Each number is 128 + 24 x the weight over the matrix's rms, rounded and kept within 0 to 255. Layers, rows and columns count from 0.

# layer 2 attention query, 128x128, rms 0.0894, rows 0-63, columns 0-63
[[ 97 175 150 167 167  87 155 135  89 148 141 205  90 138  87 114 152 160 151  91 175 152 101  63 179 104 127 129 167 151  54  96 140 163 202 166 188  93  90 127 136 221 144  91  79 149 145 177 161 146 197 166 134 169  85 122 203 150 100 118 102 148  31  86]
 [121 140 157 119 116 115 104 123 159 154 125 153 124 134 132 121 133 128  98 124 145 145 130 158 119 109 137 150 137  98 137 131 137 158 105 152 121 114 102 134 179 152 143 112 110 106 120 126 100 160 144 102 124 168 143 119 151 120 132 129 141 132 141 118]
 [126 159 144 142  89 115 115 133 165 159  97 123 137 160 145 164 114 132 136 105 134 117 130 156 130 119 135 117 141 130 127 113 143 129 124 154 141  97 113 145 141 154 141 127 104 141 138 130 108 162 131 149 128 141 137 130 142 154 112 124 140  99 120 151]
 [144 138 126 118 173 118 152 129 139 146 123 125 105 104 116 120 149 120 124 144 146 131  99 126 132  87 147 150 132 146 135 120 126  95 140 117 145 130 148 102  94 126  99 120 134 117 138 127 108  93 156 115 152  69 162 115 104 117 165 107 108 138 120 144]
 [ 92  96 126 102 127 128 121 139 120 150 113 139 136  97 148 122 125 129 142 101 149 138 162 152 113 155 162 108 139  91 139 115  99 151 112 159 125 104 115 109 108 100 128  92 161  95 106 103 144 133 125 132 150 119 139 136 147 117 140 132 141 135 135 148]
 [ 97 133  77 130 137 124 179 139 145 111 120 138 129 115 138 143 146 115 114 138 168 117  98 125 112  86 124 146 146  89 152 124 132  83 125 149 119 128 111 127 110 121 130 161 128 140 139 116 145  83 118 151 161  95 115 144 126 137 154 100 115 108 115 130]
 [146 100 104 158 131 163 146 137 114 135 156 151  87 127 113 116 112 186 178 141 129 164 122  97 132 155  94 119 131 124 138 148 148 146  90 117 141 141 152  96 121 186 109 144 124 152 191 135 181 145 121 147  80 153 129 120 128 161 110 103 167 118  71  88]
 [125 132 134 136 160 119 111 112  99 114 129 127 139  95 139 115 132 157 140 147  99 122 122 126  88  89 108 137 157 105 155 150 107 151 103 103 125 122 128 137 153 126 103 143 154 199 127 121 145 104 123 163 108 140 102 136 125 139 174 104  90 112 141 135]
 [115 100  75 186 191 127  84 105  76 165 171 133  56 145 105 126  58  92 118  62  88 130 102 110 113  95 138  79  78 201 137  95 156 171 148  85 103 105 181 102 110 159 126 111  74 121 133 123 132 137 147  97  85 157  90 138 155 204 147 188 204 103 173 104]
 [134  69 140 145 136 126 149  91 181  63 165 110 134 216 157 128 155 119 166 111 126 176 146 147  93 142 149 112 112 135 121 142 144 116 108 140  91 124 149 122  95 122 107 135  69 107 140 143 153 138 135  76 160 117 153 139 103  95  91 124 132 109 128 143]
 [133 137 132 139 136 117 108 131 126 127 129 123 132 144 121 143 119 148 160 130 144 106 135 111 109 144 150 109 125 138 124 149 126 109 134 111  98 123 157 137 142 123  89 125 132 138 149 138 153 133 129 118 163  98 129 122  94 155 124 127 110 101 121 114]
 [155 128 125 121 109 121 153 108 108 157 118 123 122 131 121 123 134 119 100 108 118 145 107 131 120 109 122 133 129 119 108 119 129 146 104 142 161 146 112 156 117 147 120 139 138 138  69 122 100 141 118 139  87 161 127 129 142 104 117 170 124 129 114 127]
 [145 172 114 130 135 148 104 141 143 146 112 125 128 105 120 149 107 133 151 134 125 101 141 130 124 143 123 112 131 143 137 121 105 102 151 108 116 135 146  92 116  99  96 128 136 105 157 134 149 125 150 116 163  85 130 118 144 135 140 132 115 135 139 120]
 [109 125 145 125 122 100 116  82 135 136 130  95 125 159 155  98 118 118 130 128 136  83 142  99 122 112  79 125 147 145 138  89 138 141  96 147 110 150  86 121 160 135 141 116 155 124 125 179 131 177 114  90 131 130  95 151  99 135 132 128 135 113  98  90]
 [119 118 123 127 123 137 106 122 137 102 132 128 160 128 126 126 131 138 187 124 111  92 142 153 129 145 136  93 137 121 102 133 121 151 190 158 134 120 110 110 105 118 110 151 149 136 136 156 144 135 104 115 139 108 111  88 133 132 136 126  90 171 132 139]
 [154 101 120 135 105  86 121 130 115 142 110 139 115 134 113 120 112  93 129 168 104 166 133 137 127 122 134 106 120 116 108 156 139 138 185 123 123 120 135 123 126 122 138 102 105 125 118 112 127 158 138  93 100 105 137 107 106 139 168 114 170  94 116 139]
 [143  99 147 109 100 137 115 148  97  99 122 131 149 125 131 143 134 111 135 112 127 162 142 114  93 182 132 116 155 109 153 169 108 135  97  97 145 147 133  95 103  67  90 149 141  90 101 145 105 136 126 117 106 111 144 134 109  83 134 143 150 152 174  96]
 [160 178 130 176 129 182 121  97 134 149 125  96 156  86 129 122 125 132 141  92 136 161 112 125 133 138 143 140 158 158 114 143 135  90 128 133 148 136 159 131 138 146  92 137 134 108 132 115 120 137 146 120 133 158 154  85 101 103 145 123 126 112 128 123]
 [146 127 117 134 147 127 123 125 125 121 120 119 125 134 109 131 118 155 124  91 107 131  92 128 130 122 161 125 148 104 107  68 162 125 116 112 120 133 132 157  87 172 126 127 117 114 156 153 119 104 124 126 143 128 112 145 147 143 141 113 143 127 108 102]
 [150 154  79 128 129 129 114 132 142 149 154 113 138  82 144 112 126 114 126 124 170 149 129 114 168 111 147 141 133 110 137 130 123 129 101 143 136 136 114 164 160 130  84 138 177 163  96 118 123 125 111 159 122 126 103 161 103 140  98 125 103 137 112 124]
 [156 128 127 171 133 135 148 145 117  76 125 123 103 123 128 125 101 116  96 166 161  94 116 144 123 178 137 105 153 112  97 108 115 128 125 111 104 140 110 138 139 136 105 135 142 156 158 119 136 121 120 126 136 137 124 121 138  78 135 127 115 119 130 117]
 [143 170 108 131 214 126 149 103 128 122 205 141  68 155 125  83 114 153 140 193 213  78  52 119 100 127 111 108 137 215 116 126 116 191 162 129 212 202 150 158 167 240 106 152 114 179 139 195 166 119 104 116 187 147  95 131 107 180 139 178  72 100  44  55]
 [162 150 120 141  99 114 159 141 144 105 111 110 195 157 109 160 141 143 117 127 150 125  94 127 113  97 105 164 101 160 148 108  99 107 160 145 120 111 126 125 176 181 146 141 140 115  97 135  84 143 108 148 104 144 158 160 139 135 112 112 110 111  92 154]
 [ 88 141 144 115 136 134 132  94 125 141 112 109 134 144 163 159 150 104 150 109 107  62 140 155 157 130 109 107 122 139 113 122 111 140 158 158 120 112 116  92 112 104 117 164 112 105 100 133 121 108  90 162 131 138 139 111 129 115 166 139 168 151 156 126]
 [109 160  82  85 199  78 131 138 144 158 125 139 159 113 158 148 149 122 104 100 130 110 103 130 133 132  93 173 119 156 143 167 105 133 161 137 162 130 155 124 122 137 155 114 116  97 136 138 153 169 139 140  98  99 149 116 175 110 158 139 123 126  92 101]
 [ 98 150 137 142  95 137 164 133 124 147 100 128 152 137 153 139 146 126 145 160 154 154 116 103 112 134  77 137 135  87 176 117 159 149  85  95 127  74 133 154 129 125 154 157 135 120 170 165 121 124 127 153  95 116 115 138  83 130 113 153 116 135 116 138]
 [138 113 167 115 172 154  93 139  84  96 143  88  97 156 130 101 134 113 144  94 137 138 135 119 143 146 139 142 131 161 145 129 184 121 169 135 108 154 162 132 133 140 112 134 106 122 120 155 158 109 157 115 105 165 142  77 140 111 107 146 111 147 125 144]
 [119 107 107 134 115 103 122  90 168 146 114  75 167  65 156  84 132 136 106 132  83 109 138 125 156 126 115  82 106 104 143 152  85 103  89 120 109 119 137 143 142 102 133  83 168 138 122 119 146  79 125 150  99  78  92 106 130 165 156 145 127 176 132 120]
 [ 88 193 127 118 138 140 112  89 130  99  99 145 115  80 134 117 115 139 133 144 127 108 147 161 143 137 100 134 138 131 134 145 181  96 126 109  99 123  46  92  93 142 174 115 145 164 161 135 114 164 133 111 116 130 184 129 129 122 116 103 155 158 149 151]
 [150 138 102 173 143 117 140  89 106 139 152  96 133 105 121 106 114 158 116 135 115 140 122 125 146 110 152 114 129 125 148 133 166 112 124 133  96 124 139 122 159 138 149 100 164 129  67 131 133 114 150 123 156 114 132 153 108  88 119 120 156 121 125  91]
 [152 144 138 194 117 141 137 135 151 123 117 145 152 117  88 112 141 159 159 148 131 134 127 139 132 127 140 127 142 107 133 138 110 130 152 131 133 101 106  97 123 128  92 131 117 126 152 160 128 151 113 146 109 136 148 110 122 131 116 122 148 168 123  88]
 [160 127 125 117 106 117 104 134 150  88 130 127  94 105 151 144 154 154 128  82 137 128 154 118 177 140 106 153 111 158 162 131  93 107 158 137 121 127 107  96 129 118 156 115  93 110 149 155  99 140 154 121  62  79 133 178 106 120 151 140 112 132 146 132]
 [112 152 165 136 150 135 109  59 135 200 113 148 120  97 151 154 129  73 106 172  35 154 101 210 160  97 147 152  31  67 169 181 124 104   0 136  62 167 112  72 104 110 129 136 181  90 122 153  96 141 116  48 109 105 120  97 134 114 143  63 133 126 122 208]
 [119 124 125 142 122 121 137 110 135 132 150 105 107 111 131 152 152 100  91  97 150 111 111 110 175  97 139 111  71  91 125 133 152 149 142  88  94 134 102 122 142 112  86 149 136 146 131 120 106 130 157 146 135 152 149 120 136 134  97 136 128 122 153 137]
 [128 152 112 159 142 126 147 121 107 112 167 106  91 134 137 144 143 136 147 125 154 112 124 139 143 150 143 159 105 124 160 143 138 132 144 131 135 118 121 129 141 136 133 108 104 126 105 114 138 150 122 108 105 157 119 138 168 120  80 126 135  97 128 135]
 [125 101 144 105 142 125 155 152 128 118 127 126 117 163 134 120 151 168 143 123 146  76 141 161 127 116 128 165 157 143 132 126 116  92 130 101 177 139 132 128 125  85 157 136 157 136 130 120 128 113  89 103 137  88 144 162 143 146 133 131 120 164 141 117]
 [125 120 139 143  96 156 150  96 122 144 115 140 123 144 113 181 122  83 147 119 128 156 106 150 155 140 156 102 102 130 101 144 125 149 165 138 101 126 141  83 135  95 150 133 106  93 148 106 156 138 156  99 112 122 170 132 151 113 151 156 132 118 172 126]
 [106 136 114 102 164 140  99 176 163 137 105 137 143 103 109 119 127  96 131 118 177 153 111 125 129 132 123 134 132 127  97 142  93 140 143 163  81 117 158 159 137 118 107 130 162  65 105 102 146  99 140 156 110 101 113 124 137  89 176 136 107 157 141 128]
 [158  89 136 143 135 148  79 137 130 129 139 109  42 149 103 115 113 154 126 160 156 106 106  75  96 147 115 117 102 168 137  95 181 182 161 136 126 163  87 109 134 162 141 113 101 105 161 193 115 144 137  87 127 189 109 131 154 133 121 129 126  68  49  40]
 [122  98 155 133 174 151  88 120 108 113 145 173  96 107 126 115 117 118 134 144 119 145 118 123 143 106 129 167  88 123 151 161 102 143 127 121 122  86 141 136 143 126 121 165 138 125 146 101 113 139 148 116 121  99 103 134 148 104 145 138 142 126 113 118]
 [ 86 198 118 144 171  99  76 151 138 137 174 210  84 127 133 139 157 183  63 119 173 115 162  69 174  93  35 112 141 159 107  82 139 195 124 148 138 173 110 172 160 218 149 131 152 161 144 193 133 140 106  99 165 192 124 182 173 182  97  98 130 107  56 102]
 [ 65 127 145 128  72 129 157 138 134 103 137 169  99 157 158 151  92 102 128 107  93 142 192 116 108 157 118 151 153 191 111 118 161 177 151 203  94 136 140 150 119 137 127 125 136  74 133 119 115 164 119  97 122 119 116  72 111  94 123 151 186  88 147 109]
 [145 140 142 136 134 102 113 131 162  80 134 141 109 113 106 123 134 136 154 146 114 122 138 124 114 163 139 120 139 141 131 129 131 128 160 143 123 113 111 106 126 130  94 112 138 125 130 144 111 129  98 119 154 106 114 109 100 122 130  99 116 146 120 119]
 [124 131 137 120 122 111 122 116  84 132 156 117 111 108 146 115 137 123 115 115 143 130 109 151 130  95 113 142 103 120 124 132 139 144 107 112 145 134 135 150 121 139 135 119 143 142  69 139 128 114 107 126  95 158 110 138 148 123 122 154 127 144 122  88]
 [144 121 146 149 149 125  91 172 135 137 116 138 138 140 137 134 129 119 145 129 118 103 158 140 116 136 127 118 146 140 120 126  90  99 122 129 138 138 145 134 111 104 156 137 147  95 164 141  99 143 108 124 170  73 124 114 105 137 152 155 100 150 139 129]
 [121 169 104 162 142 173 136 157 130 128 126 153 150 193 128 130 112 165 142 147 160 118 128 125 130 152 132 126 136 141 114 137 127 156 141 125 126 126 134  95  97 126 125 127 128 101 160 132 130 138 134 138 146 105 153 146  79 115 103 119 100 129 108  82]
 [160 116 131  96 149 109  67 148 157 181 103 143 171  97 137  86 111 117 151 143 121  65 149 184 107 143 146 137 129 113 145 134 115 103 143 140 137 125 142 127 123 101 136  93  98 113  95 100 102 152 142 151 127 105 135 167 145 103 116 149 141 139  94  92]
 [116 103 101 119 119 128 127 116 170 148  86 151 124  90 120 172 121 114 179 128 110 182 128 126 167 135 182 128 113  94 118 149  99 113 129 116 128 150 115 110 104 129  88 123 111 116 128 121  88 104 179 138 122 113 158  91 137 124 129 154 135 122 146  93]
 [ 95 149 157 145  61 145 126 135 124  93 123 108 134 171 116 143 136 117 112 130 108 139 161 124  96 134 175 120 152 119 129 134 109  95  82 133  87 141 145 148 104 121 198 161 166  87 137 114  92 119 140 100 113 106 127 172 135 124 154 183 172 125 150 173]
 [135 135 105 110 130 126 144 113 133 137  97 135 142  97 146 179 112 133 146 127 148 106 169 101 170 154 128  82 144  89 161 112 130 127 113 126 137 119 113 139 138 130  99  99 155 137 145 110  98 123 154 129 122 116 115 143 150 108 116 138 153 107 131 121]
 [130 144 165 134 160 122 108 128 127 130 155 138 138 145 116 133 116 163 192 155 150 113 107 115 129  93 128 118 149 132 130 116 150 138 107  94 148 130 169 139 124 143 148 168 111 130 146 132 164  97 128 149 125 146 112 135 101 147 139 135 176  93  78 108]
 [149 154 152 175 159 147  81 149 159 107  92 145 138  91 120 137 116 128 117 130 119 115  97 153 133 122 134  66 115 118 132 125 133 129 166  95 133 135 139 120 101  93 122 117 114  88 142 103 118 114 117 114 111 123 121 171 162 100  93 141 123 157 121 129]
 [100 125 149 132 164 134 126 107 141 118 142 127 111 189 136 129 111 116 152 143 139 122 115 110 122 163  82 124 147 124 122 111 120 135  95 134 166 139 130 127 161 160 116 135 136 137 121 110 149 152  74 127 105 164 131 139 134 141  60 117 117 116 105  79]
 [119 101 105 161 111 125 100 138 104 141 100  81 115  63  90 115 112 150 124 145 152 181 112 154 120 155 142 118 135 148 112 115 102 121 112 165 116  70 171 153 158 116 117 107 155 155 159  90 102 130 167 139 131  45 114 115 158 132 190 132 107  94 128 129]
 [112 114 123 147 103  97 125 113 107 109 146 145 134 101 134 112 140 104 106 170 123 140 127 129 149 180 108 123 134  97 175 123 154 132 135 133 122 103 106 117 140 116  75 139 151 136 114 110 137 160 149 128 128 143 124 139 152 128 139  62 158 134 100 162]
 [149 108 160 107 129  98 115 126 127  91 104 132 155 109 143 111 196 119 149 146 114  83 119 159 153 165 123 119 132 121 121 152 137 137 142 157 146 129 107 147 120 130 199 150 125 112 108  86 140 138 149 124 114 135 137  84 151 121 103 156 162 109 116 156]
 [123 116 155 123  69 124  94 119 163 124 149 104  98 121 145 135 117  82 119 157 155  95 123  79 130 134 163 154 129 130 160 117 123  97 149 105 144 161 136 115 124 147 140 143 109 112 140 145 126 128 130 110 141 154 145 107  63 131 104 165 154  77 136 173]
 [123 142 147 130 167 112 126 136  75 136 116 122 146 152 148 110 147 135 140 130 143 150 154 106 147 135 137 128  99 136 130 145 116 147 124 142 105 131 120 121 112  85 116 138 170 138 113 130 123 140 128 118 131 110 128 122 115 128 137 106 123 155 169 166]
 [115 111 141 121 116 151 102 134 146 147 134 141 131 162 133 147 103 112 135 120 102 125  84 121 134 133 120 104 140 117  85 141  94 128 164  92 112 158 100 124 136 170  91 187 103 114 116 105  92 158 127  97 124 144 145 115 138 153 130 118 134  95 109 111]
 [146 135 122  96 106 156 131 157 111 145 119 125  99  90 173 139 130 106  93 149 140 134 154 164  85 148 121 123 123  73 158 113 143  97 106 113 128  87 149 137 162 107 111 108 166 139 120 145 161 168 160 188  85 127 105 177 116 157 132  97 124 149 150 117]
 [ 73 139 163 134 159 135 119 103 137 138 113  78 141  85 131 124 151 131 126 126 131 138  99 116 135 138 140 138 145 129 155 142 114 127 124 140 119  94 104 136 148 108 150 136 142  99 134 115 127  90 123 139 122 123 126 101 125 122 143 126 158 145 133 149]
 [118 124 112 123 136 122 170 144 125 138 185 112 121 151 127 118 125  90 119 144 125  64 126 120 148  93 119  79 131 108 148 115 121 120 107 175 130 108 115 134 129  95 143 150 152 115  86 111 113  82 128 110 125 143 120 169 147 146 124 117  86  96 138 117]
 [119 153 164 168 116 111 119  94 122 155 140 136 172 111  96 120 138  99 123 112 109 125 136 154 119 158  94 134 136 128 122 124 119 119 137 127 123 125 133 102 104 139 144 132 109 134 132 126 127 155 119 123 145 118 171 137 129 125 169 114 152 128 106 134]
 [ 75 120  66 156 184 152 116 117 102  98 139 158 149 131 133 108 140 142 133 113 105 101 124 128 125 172 127 159 120  97 159 109 126 166 122 174 114 124 116 129 130 135 109 120 115 112 108 168  87 136 181 112 105 121 150 164 144 131 135 133 127 125 106 117]]
# layer 2 attention key, 64x128, rms 0.0831, rows 0-31, columns 0-63
[[126 111 133 145 119 129 113 119  80 116 137 124 181  73 138  90 128 155 124 126  91 129 127 112 157 135 138 108 160 137 207  99  82  94  86 163 114 159 127 143 124 116 101  99 122 115 168  75 129  87 102  95  97  62 139 143 113  85 148 154 102 164 170 196]
 [140 147 111 117 161 150 126 145 114 171 137 140 127  92 122 123  92 118 127 113 139 123 116 133 101  76 127 146 102 122 105 122 121 140 124 172 160 133 145 155 119 142 131 125 143 137 119 136 141 118 150 118 131 145 128 139 180  96 129 111 167 113 125 122]
 [112 130 138 121 112 127 141 131  97 146  93 127 124  82 118  87 116 124 127 146 135 100 134 148 125 101 135  74 160  96  96 110 116  93 109 161 148 136  90 128 131 102 175 169 172 114 120 172 130 129 137  86 143 140 140 133 143 104 108 106 182 156 154 155]
 [166 172 170 115  94 129 123 120 132 171 138 107 140 120 115 137 142 140  92 157 137 143 132 110 108 113 118 147 138 116 133 117 129 144 117 113 158 126 162 185 187 152 152 116 147 135 119 130 126 131 143 137 109 184 101 146 150 113 135 185 133 140 140 129]
 [158 118 160 161 125 152  90 123 128 113 134 122 169  80 121 132 127 161 182 125 123 131 134 170 155  98 145 139 144  87 149 133  46  72 122 102 103 118 123 107 128  90 124 160 134  84 142 168  93 107 142  94 166  80 172 144 121 123 159  92 109 114 118 129]
 [149  71  97 139 129 125 120 122 138 153 115 184 147  97 101 143 170 144 134 148 159 140 139 110 103 160 171  71 138  97 141 131  48 112 133  95 154 116 136  91 129 130  92  99 143 145  71 113 140  91 150 131 145 131 190  71 133 142 116 128 117  92 142 166]
 [139 179 106 106  84 137 157 150 130 113 116 101 128 167  97 127  94 120 142  89 123 187 156 116 117 108 104 139 135 121 115 140 146 136 132 134  83 126 151 131 168 133 139 140 130 106 114 160 137 111 147 141 111 144 104 100  79 103 136 147 134 137 133 132]
 [142 118 109 147  86 157 117 161 144 146  71  94 136  89 127 103 144 180 130 116 118 121 135 151 132 157 128 124 170 158 103 138 136 107 134  96  95 126 140 154 117 112 113 148 155 135 156 166  86 106 110 121 120 122 126  92 128 150 134 116 192 117 114 169]
 [176 102 156 152  99 129 175  92 108 115 172 123 124 176 186 197 145 121 118  96 155 105 111 113 122 141 148 177 110  85 116 161 153 156 121  70  97 148 136 147 108 150 141 125 114 184 115 111 149 144 156 163 124 141  92 128  92  59 116 116 110 131  94 112]
 [ 87 113 114  88 152 134 111 160  96 123  81 131 125  86 110 125 149 112  58 127  92 143 116 162 133 109 164  89 142  80 100  82 151  50 106 100 138 115 119 128 137 149 157 108 160 129 124  91  96 117 110 123 109 124 110 160 165 162  83 170 237 119 174 126]
 [ 87 131 153 140 138 131 165 139 124  87 144 124 142 142  74 125 127 131 143 117 146 152 156 126 146 139 147 105 129 108 133 139 120 107 136 103 112 155 108 104 109 116 107 182 111  90 141 127 119  97 120 123 143  92 162 103 106  99  78 155  83 155 131 133]
 [108 121 103 115 124 101 123 125 148 134 122 102 151 142 147  73 144 128 129 121 128 137 117 107  97 114 101 133  94 144 149 126 169 192  91 152 119 114 148 178 178 114 113 133 123 127 115 121 173 102 116 136  98 148 110 149 176 129 122 137 168 107 112 144]
 [ 91 104 107 162 158 115  97 154 150 131 128 167 144 128  98 142 118 112 136 155 136 135 147 162 143 108 122 123 145 108 154 140  88  74 135 134 143 134 124  87  88  92 127 178 127  55 123 165  84 152 117 105 141  68 144 118 138 127 158 101 140 102 132 175]
 [123 116 119 129 122 137 154 129 106 138  88 134 115 124 114 118 156 104  98 138 140 153 147 136  83  92 123 133 127 128 126  97 124 113 144 104 116 148 116 130 131 113 119 113 123 130 139 113 160 118 108 143 126 185 143 132 158 127 139 156 115 110 127 160]
 [130 133  72 140 135 161  99 115 116 129 146 128 118 125 103 126 128 139 168 108 119 113 120  92 141 121  95 100 117 178 124 146 168 116 151 133 156 156 122 115 147 154 105 150 142 175 125 124 115 144 153 128 164 124 125 160 136 150 143 106 151 112 134 127]
 [139 128 143 139 129 158 106 105 125 151 165 171 117 111  85  93 152 155  95 128 144 100 115 111 140 118  95  89 128 171 126 107 138 126 122 102 116 149 142 126 137 143 142 162 138 128 103 167 139 125 120 142 147 134 106 115 161 135 150 147 112 109 106 117]
 [149 136 120 153 110 120 122 136 161 172 120 176 108 117 138  92 125 158 133 144 123 139 112 132 127 114 104 157 142 139  96 113 156 119 143 129 122 149 139 119 154 101 125 141  95 101 109 103 160 153 111 116 127 136 105 136 162 146 171 108 102 159 107 101]
 [ 85  98 131 107 125  90  73 137 102 112 180 158 124 151 138 126 115 140 101 120 125 110 128 103 126 124 156 151 104 135 142 110  79 145 126 136 114 147 130 137 100 128 140 115 122 113 144 121 120 150 118 129 121 113 129  86 189 123 133 158 126 126 146 150]
 [113 111 125 110  96  95 114  93 145 134 122 146 140 122 151 125 108 113 126 129 145 126 125 125 141 112 116 140  88 182 118 102 122 127 107 149  96 109  93 125 166 104 136  94 149 141  89 151 141  99 150 102 107  99 140 113 135 125 139 140 107 130 128 135]
 [123  99 100 118 103 140 147 100  93 173 131 145 132 145 103  74 130 151 100 119 126 184 132 127 168 126  94 129 119  98 103 104 116 137 128 103 135 149  77 153 160 155 143 114 117 120 101 132 150 129 135 183 131 130 155  97 146 138 125 145 126 112  98  95]
 [144  81 131 102 107 138  95 148 149 137 112 111 129 160 178 174 127 122  92  82 171 155 116 100 140 107 108 125 108 117 126 128 102 140 140  98 119 152 163 200 131  91 137 117 110 139 122 159 132 101 119 154 124 122 118 124 145 146 129 111 125 164 156 134]
 [126 169 165 140 114 113  81 130 149 144 147 101 189  70 108 135 102 166 186 137 141 123 169 159 151 124 104 120 111 150 199 177 105 135 123 138 119  91  93 166 119 126 195 136 107  87 127 157 122 117 100 133 136 106 118 141  98 133 200 101  80 122 133 112]
 [110 124 128 109 144 108  78  90 138 131 103 119 118 133 132 112 100 160 197 119 129 103 111 143  95 124 125 167 119 108  99 156 100 122 107 132 122 152 120 162 123 126 116 162 151 135 100  97 139 144  77 147 138 147 122 119 137 151 125 143 109 131 144 126]
 [131 121 103 139 113 112 115 115 129 164  97  97 114 149 125 151 103 151 118 131  86 156 150 165 120 140 136 115 136 135 129 150 120 138 122  92  97 130 129 114 123 106 122 105 149 137 102 142 101 107 113 130 143 134 146 149  92 119 171 107 121 147 105 120]
 [186 135 108 140 137 141 120 125  95 138 104 134 116 122 149  67 109 158 118 124  82 107 143 123 131 117 155 106 110  83 123 112 155 131 133 155 139 109 162 135 133 122 124 135 118 135  98  79  95 105 128 149 109 121 118 129 134 121 142 116 112 111 142  89]
 [123 112 129 130  85 141 123 140 109 102  90 135 130 121 144 128 167 140 142 144 119  81 153 113 124 139  95  88 148 107 115 122  86  87 164 107 135 103 119 122 170 105  64 151 160 100  97 163 182 126 190  75 129 103 138 117 163 129 100 141 162 150  97 111]
 [144 104 113 129 131 103  84 127 107 149  97 128 162 143 120 109 145 144 140 121 127 122 127 128 104 108  97 160  95 163 141 187 143 164 131  90 164  91 156 156 179 115 148 130 173 113  95 126 118 163 114 146 104 158  96 156 157 178 166 180 130 162 123 117]
 [116 128 105 162 143 116  93 172 135 100 131 128 125 116 147 113 108 176 153 139 129 128  95 114 123 113 148  84 150 152 156 119 122 116 118 137  85 130 128 122 144 106 120 166 132 134  94 147 129 133 114  98 121  95 143  92  93 153 127 125 128 114 132 114]
 [168 154 138 169 103 151 159 130 206 111 136  91 140 153 129 127 130 117 121 114 103 123 134 143 132 135 165 135 143 132 121  81 118 130 134 105 127 132 124 123 110 127 118  76 110 157 137 157 122  98 127 152 150 132 109 123 109 109 143 171 144 138 110 109]
 [121 143 159  95  87 147 145 121 133 102 135 134 126 127  90 150 105 136 117  82 123 160  86 164 142 110 117 105 148 131 117 137 121 152 146 148 120 131 153 120 131 123 139 115 131 137 119 147 159 126 162 108 116 119 150  96 125 102 115 157  94 122  93 159]
 [115  91  91  74 136 138 164 120 159 182 160 143  97 140 123 128 133 123  73 146 144 130 124 138 114 106 145 101 129 171 123 100 136 166 123 143 138 183 164 151 136 149 120 161  81  86 132 146 137 123 109 114 123 132 114 103  71 100 144 119 135 147 130  96]
 [127  61 167 140 129 142 130 135 128 117 108 170 134  83 157 127  63 143 171  85  98  79 157 147 122 143 120 128 153 118 113 165  89 120 136 151 138 135 137 101  65 154  99 107 144 101  97 118 138 166 172 123 161 113 140 102 174  94 125  93 121 150 157 119]]
# layer 2 attention value, 64x128, rms 0.0831, rows 0-2, columns 0-63
[[120 124 153  99 108 135 126 137 117 135 141 135 107 139 165 146 149 138 181 115 108 132 153 102  74  95 111 101 110 135 130 143  82 140 115 157 139 125 149 173 130 146 109 172 170 104 130 115 114 123 157  97 135 131 128 150 120 108 147 110 146 155 136  94]
 [147 180 118  97 102 131 121 136 172 196 124 108 110 120 106  76 132 151 131  80 148  91 132 127 128 115 108 191 125  68 168 141 123 106 140 121 129 144 163 145 122 122 156 138 114 162 122 119 186 144 108 143  93 138 110 129 115 178 126 157 176 180 135  99]
 [139 154 119  93 115 159 131 173 105 109 112 126 137 149 125 147 126 127 127 132 122 115 178 179  73 158 117 121  91 100 134 119 102 144  73 135 130 102 125 131 104  95 152 112  81 145 107 126 150 132 130 109 149 141 114 118 134 145 135 163 145 118 127 152]]
# layer 2 attention output (transposed), 128x128, rms 0.184, rows 0-2,32-34, columns 0-63
[[125 158 165  92  93 116 108 125 115 128 134 126 163 112 139 193 107 135 141 142 129 127 107 111 144 142  92 126 162 152 137 104 103 103 138  86 123 119 127 114 123 112 111 117 112 154 163 148  95  82 115 113 114 143 100 153  93  98 155 162 120 132 160 138]
 [172 177 161 119 123  99 140 119 156 120 156 124 111 103 113 137 136 150 138 106 134  62 157 101 161  97 161  88 105 168 145 109 134 183 132  97 125 162 157 108 102 113 128 131 111 126 120 147 125 131 125 107 166  78 105 143 116 131 116 134 135 129 181 152]
 [135 137  98 148 116 131 109 155 112 155 152 157 182 143 131  97 162 131 120 100 150 129 111 150 134 144 140 146 156 127 128 102 109 104 116 140 127 118 124 123 114  60 128 133 195 140 121 144 114 121 129 106  94 109  77 114 125 116 142 138 139 186 128 102]
 [142 136 111 148 154 155 169 189 140 125 107  74 150  65  98  67 113 131 124 115  97 126 147 127 148 121 158 101 146 128 108 102  99 156 138  97  91 147 158 141 121 135 155 124 135 101 126  98 136 144 145 151 110 110 142 147 133 157 152 140 116 145  86 138]
 [ 90  96 190 130 130 104 108 122 115 137  94 145 112 149 115 105 121 104  90 109 115 146 135 102 103 144 119  99 144 113 105 132 140 121 117 131 144 144 136 142 118 132 144 149 142 126 115 156 131 102 116 129 119 156 138 115 137 103 135 118 122  90  88 125]
 [136 155 128 122 125 135 155 112 159 171 113 106 147  99 100 106 127 118 116 154 132 139 103 130 141 108 153 138 150 138 165 126 116 133 173 113 140 136 140 131 131 147 151 133 119 126 107 143 127 119 145 150 112 137 120 151 153 117 157 128 150  77 119 128]]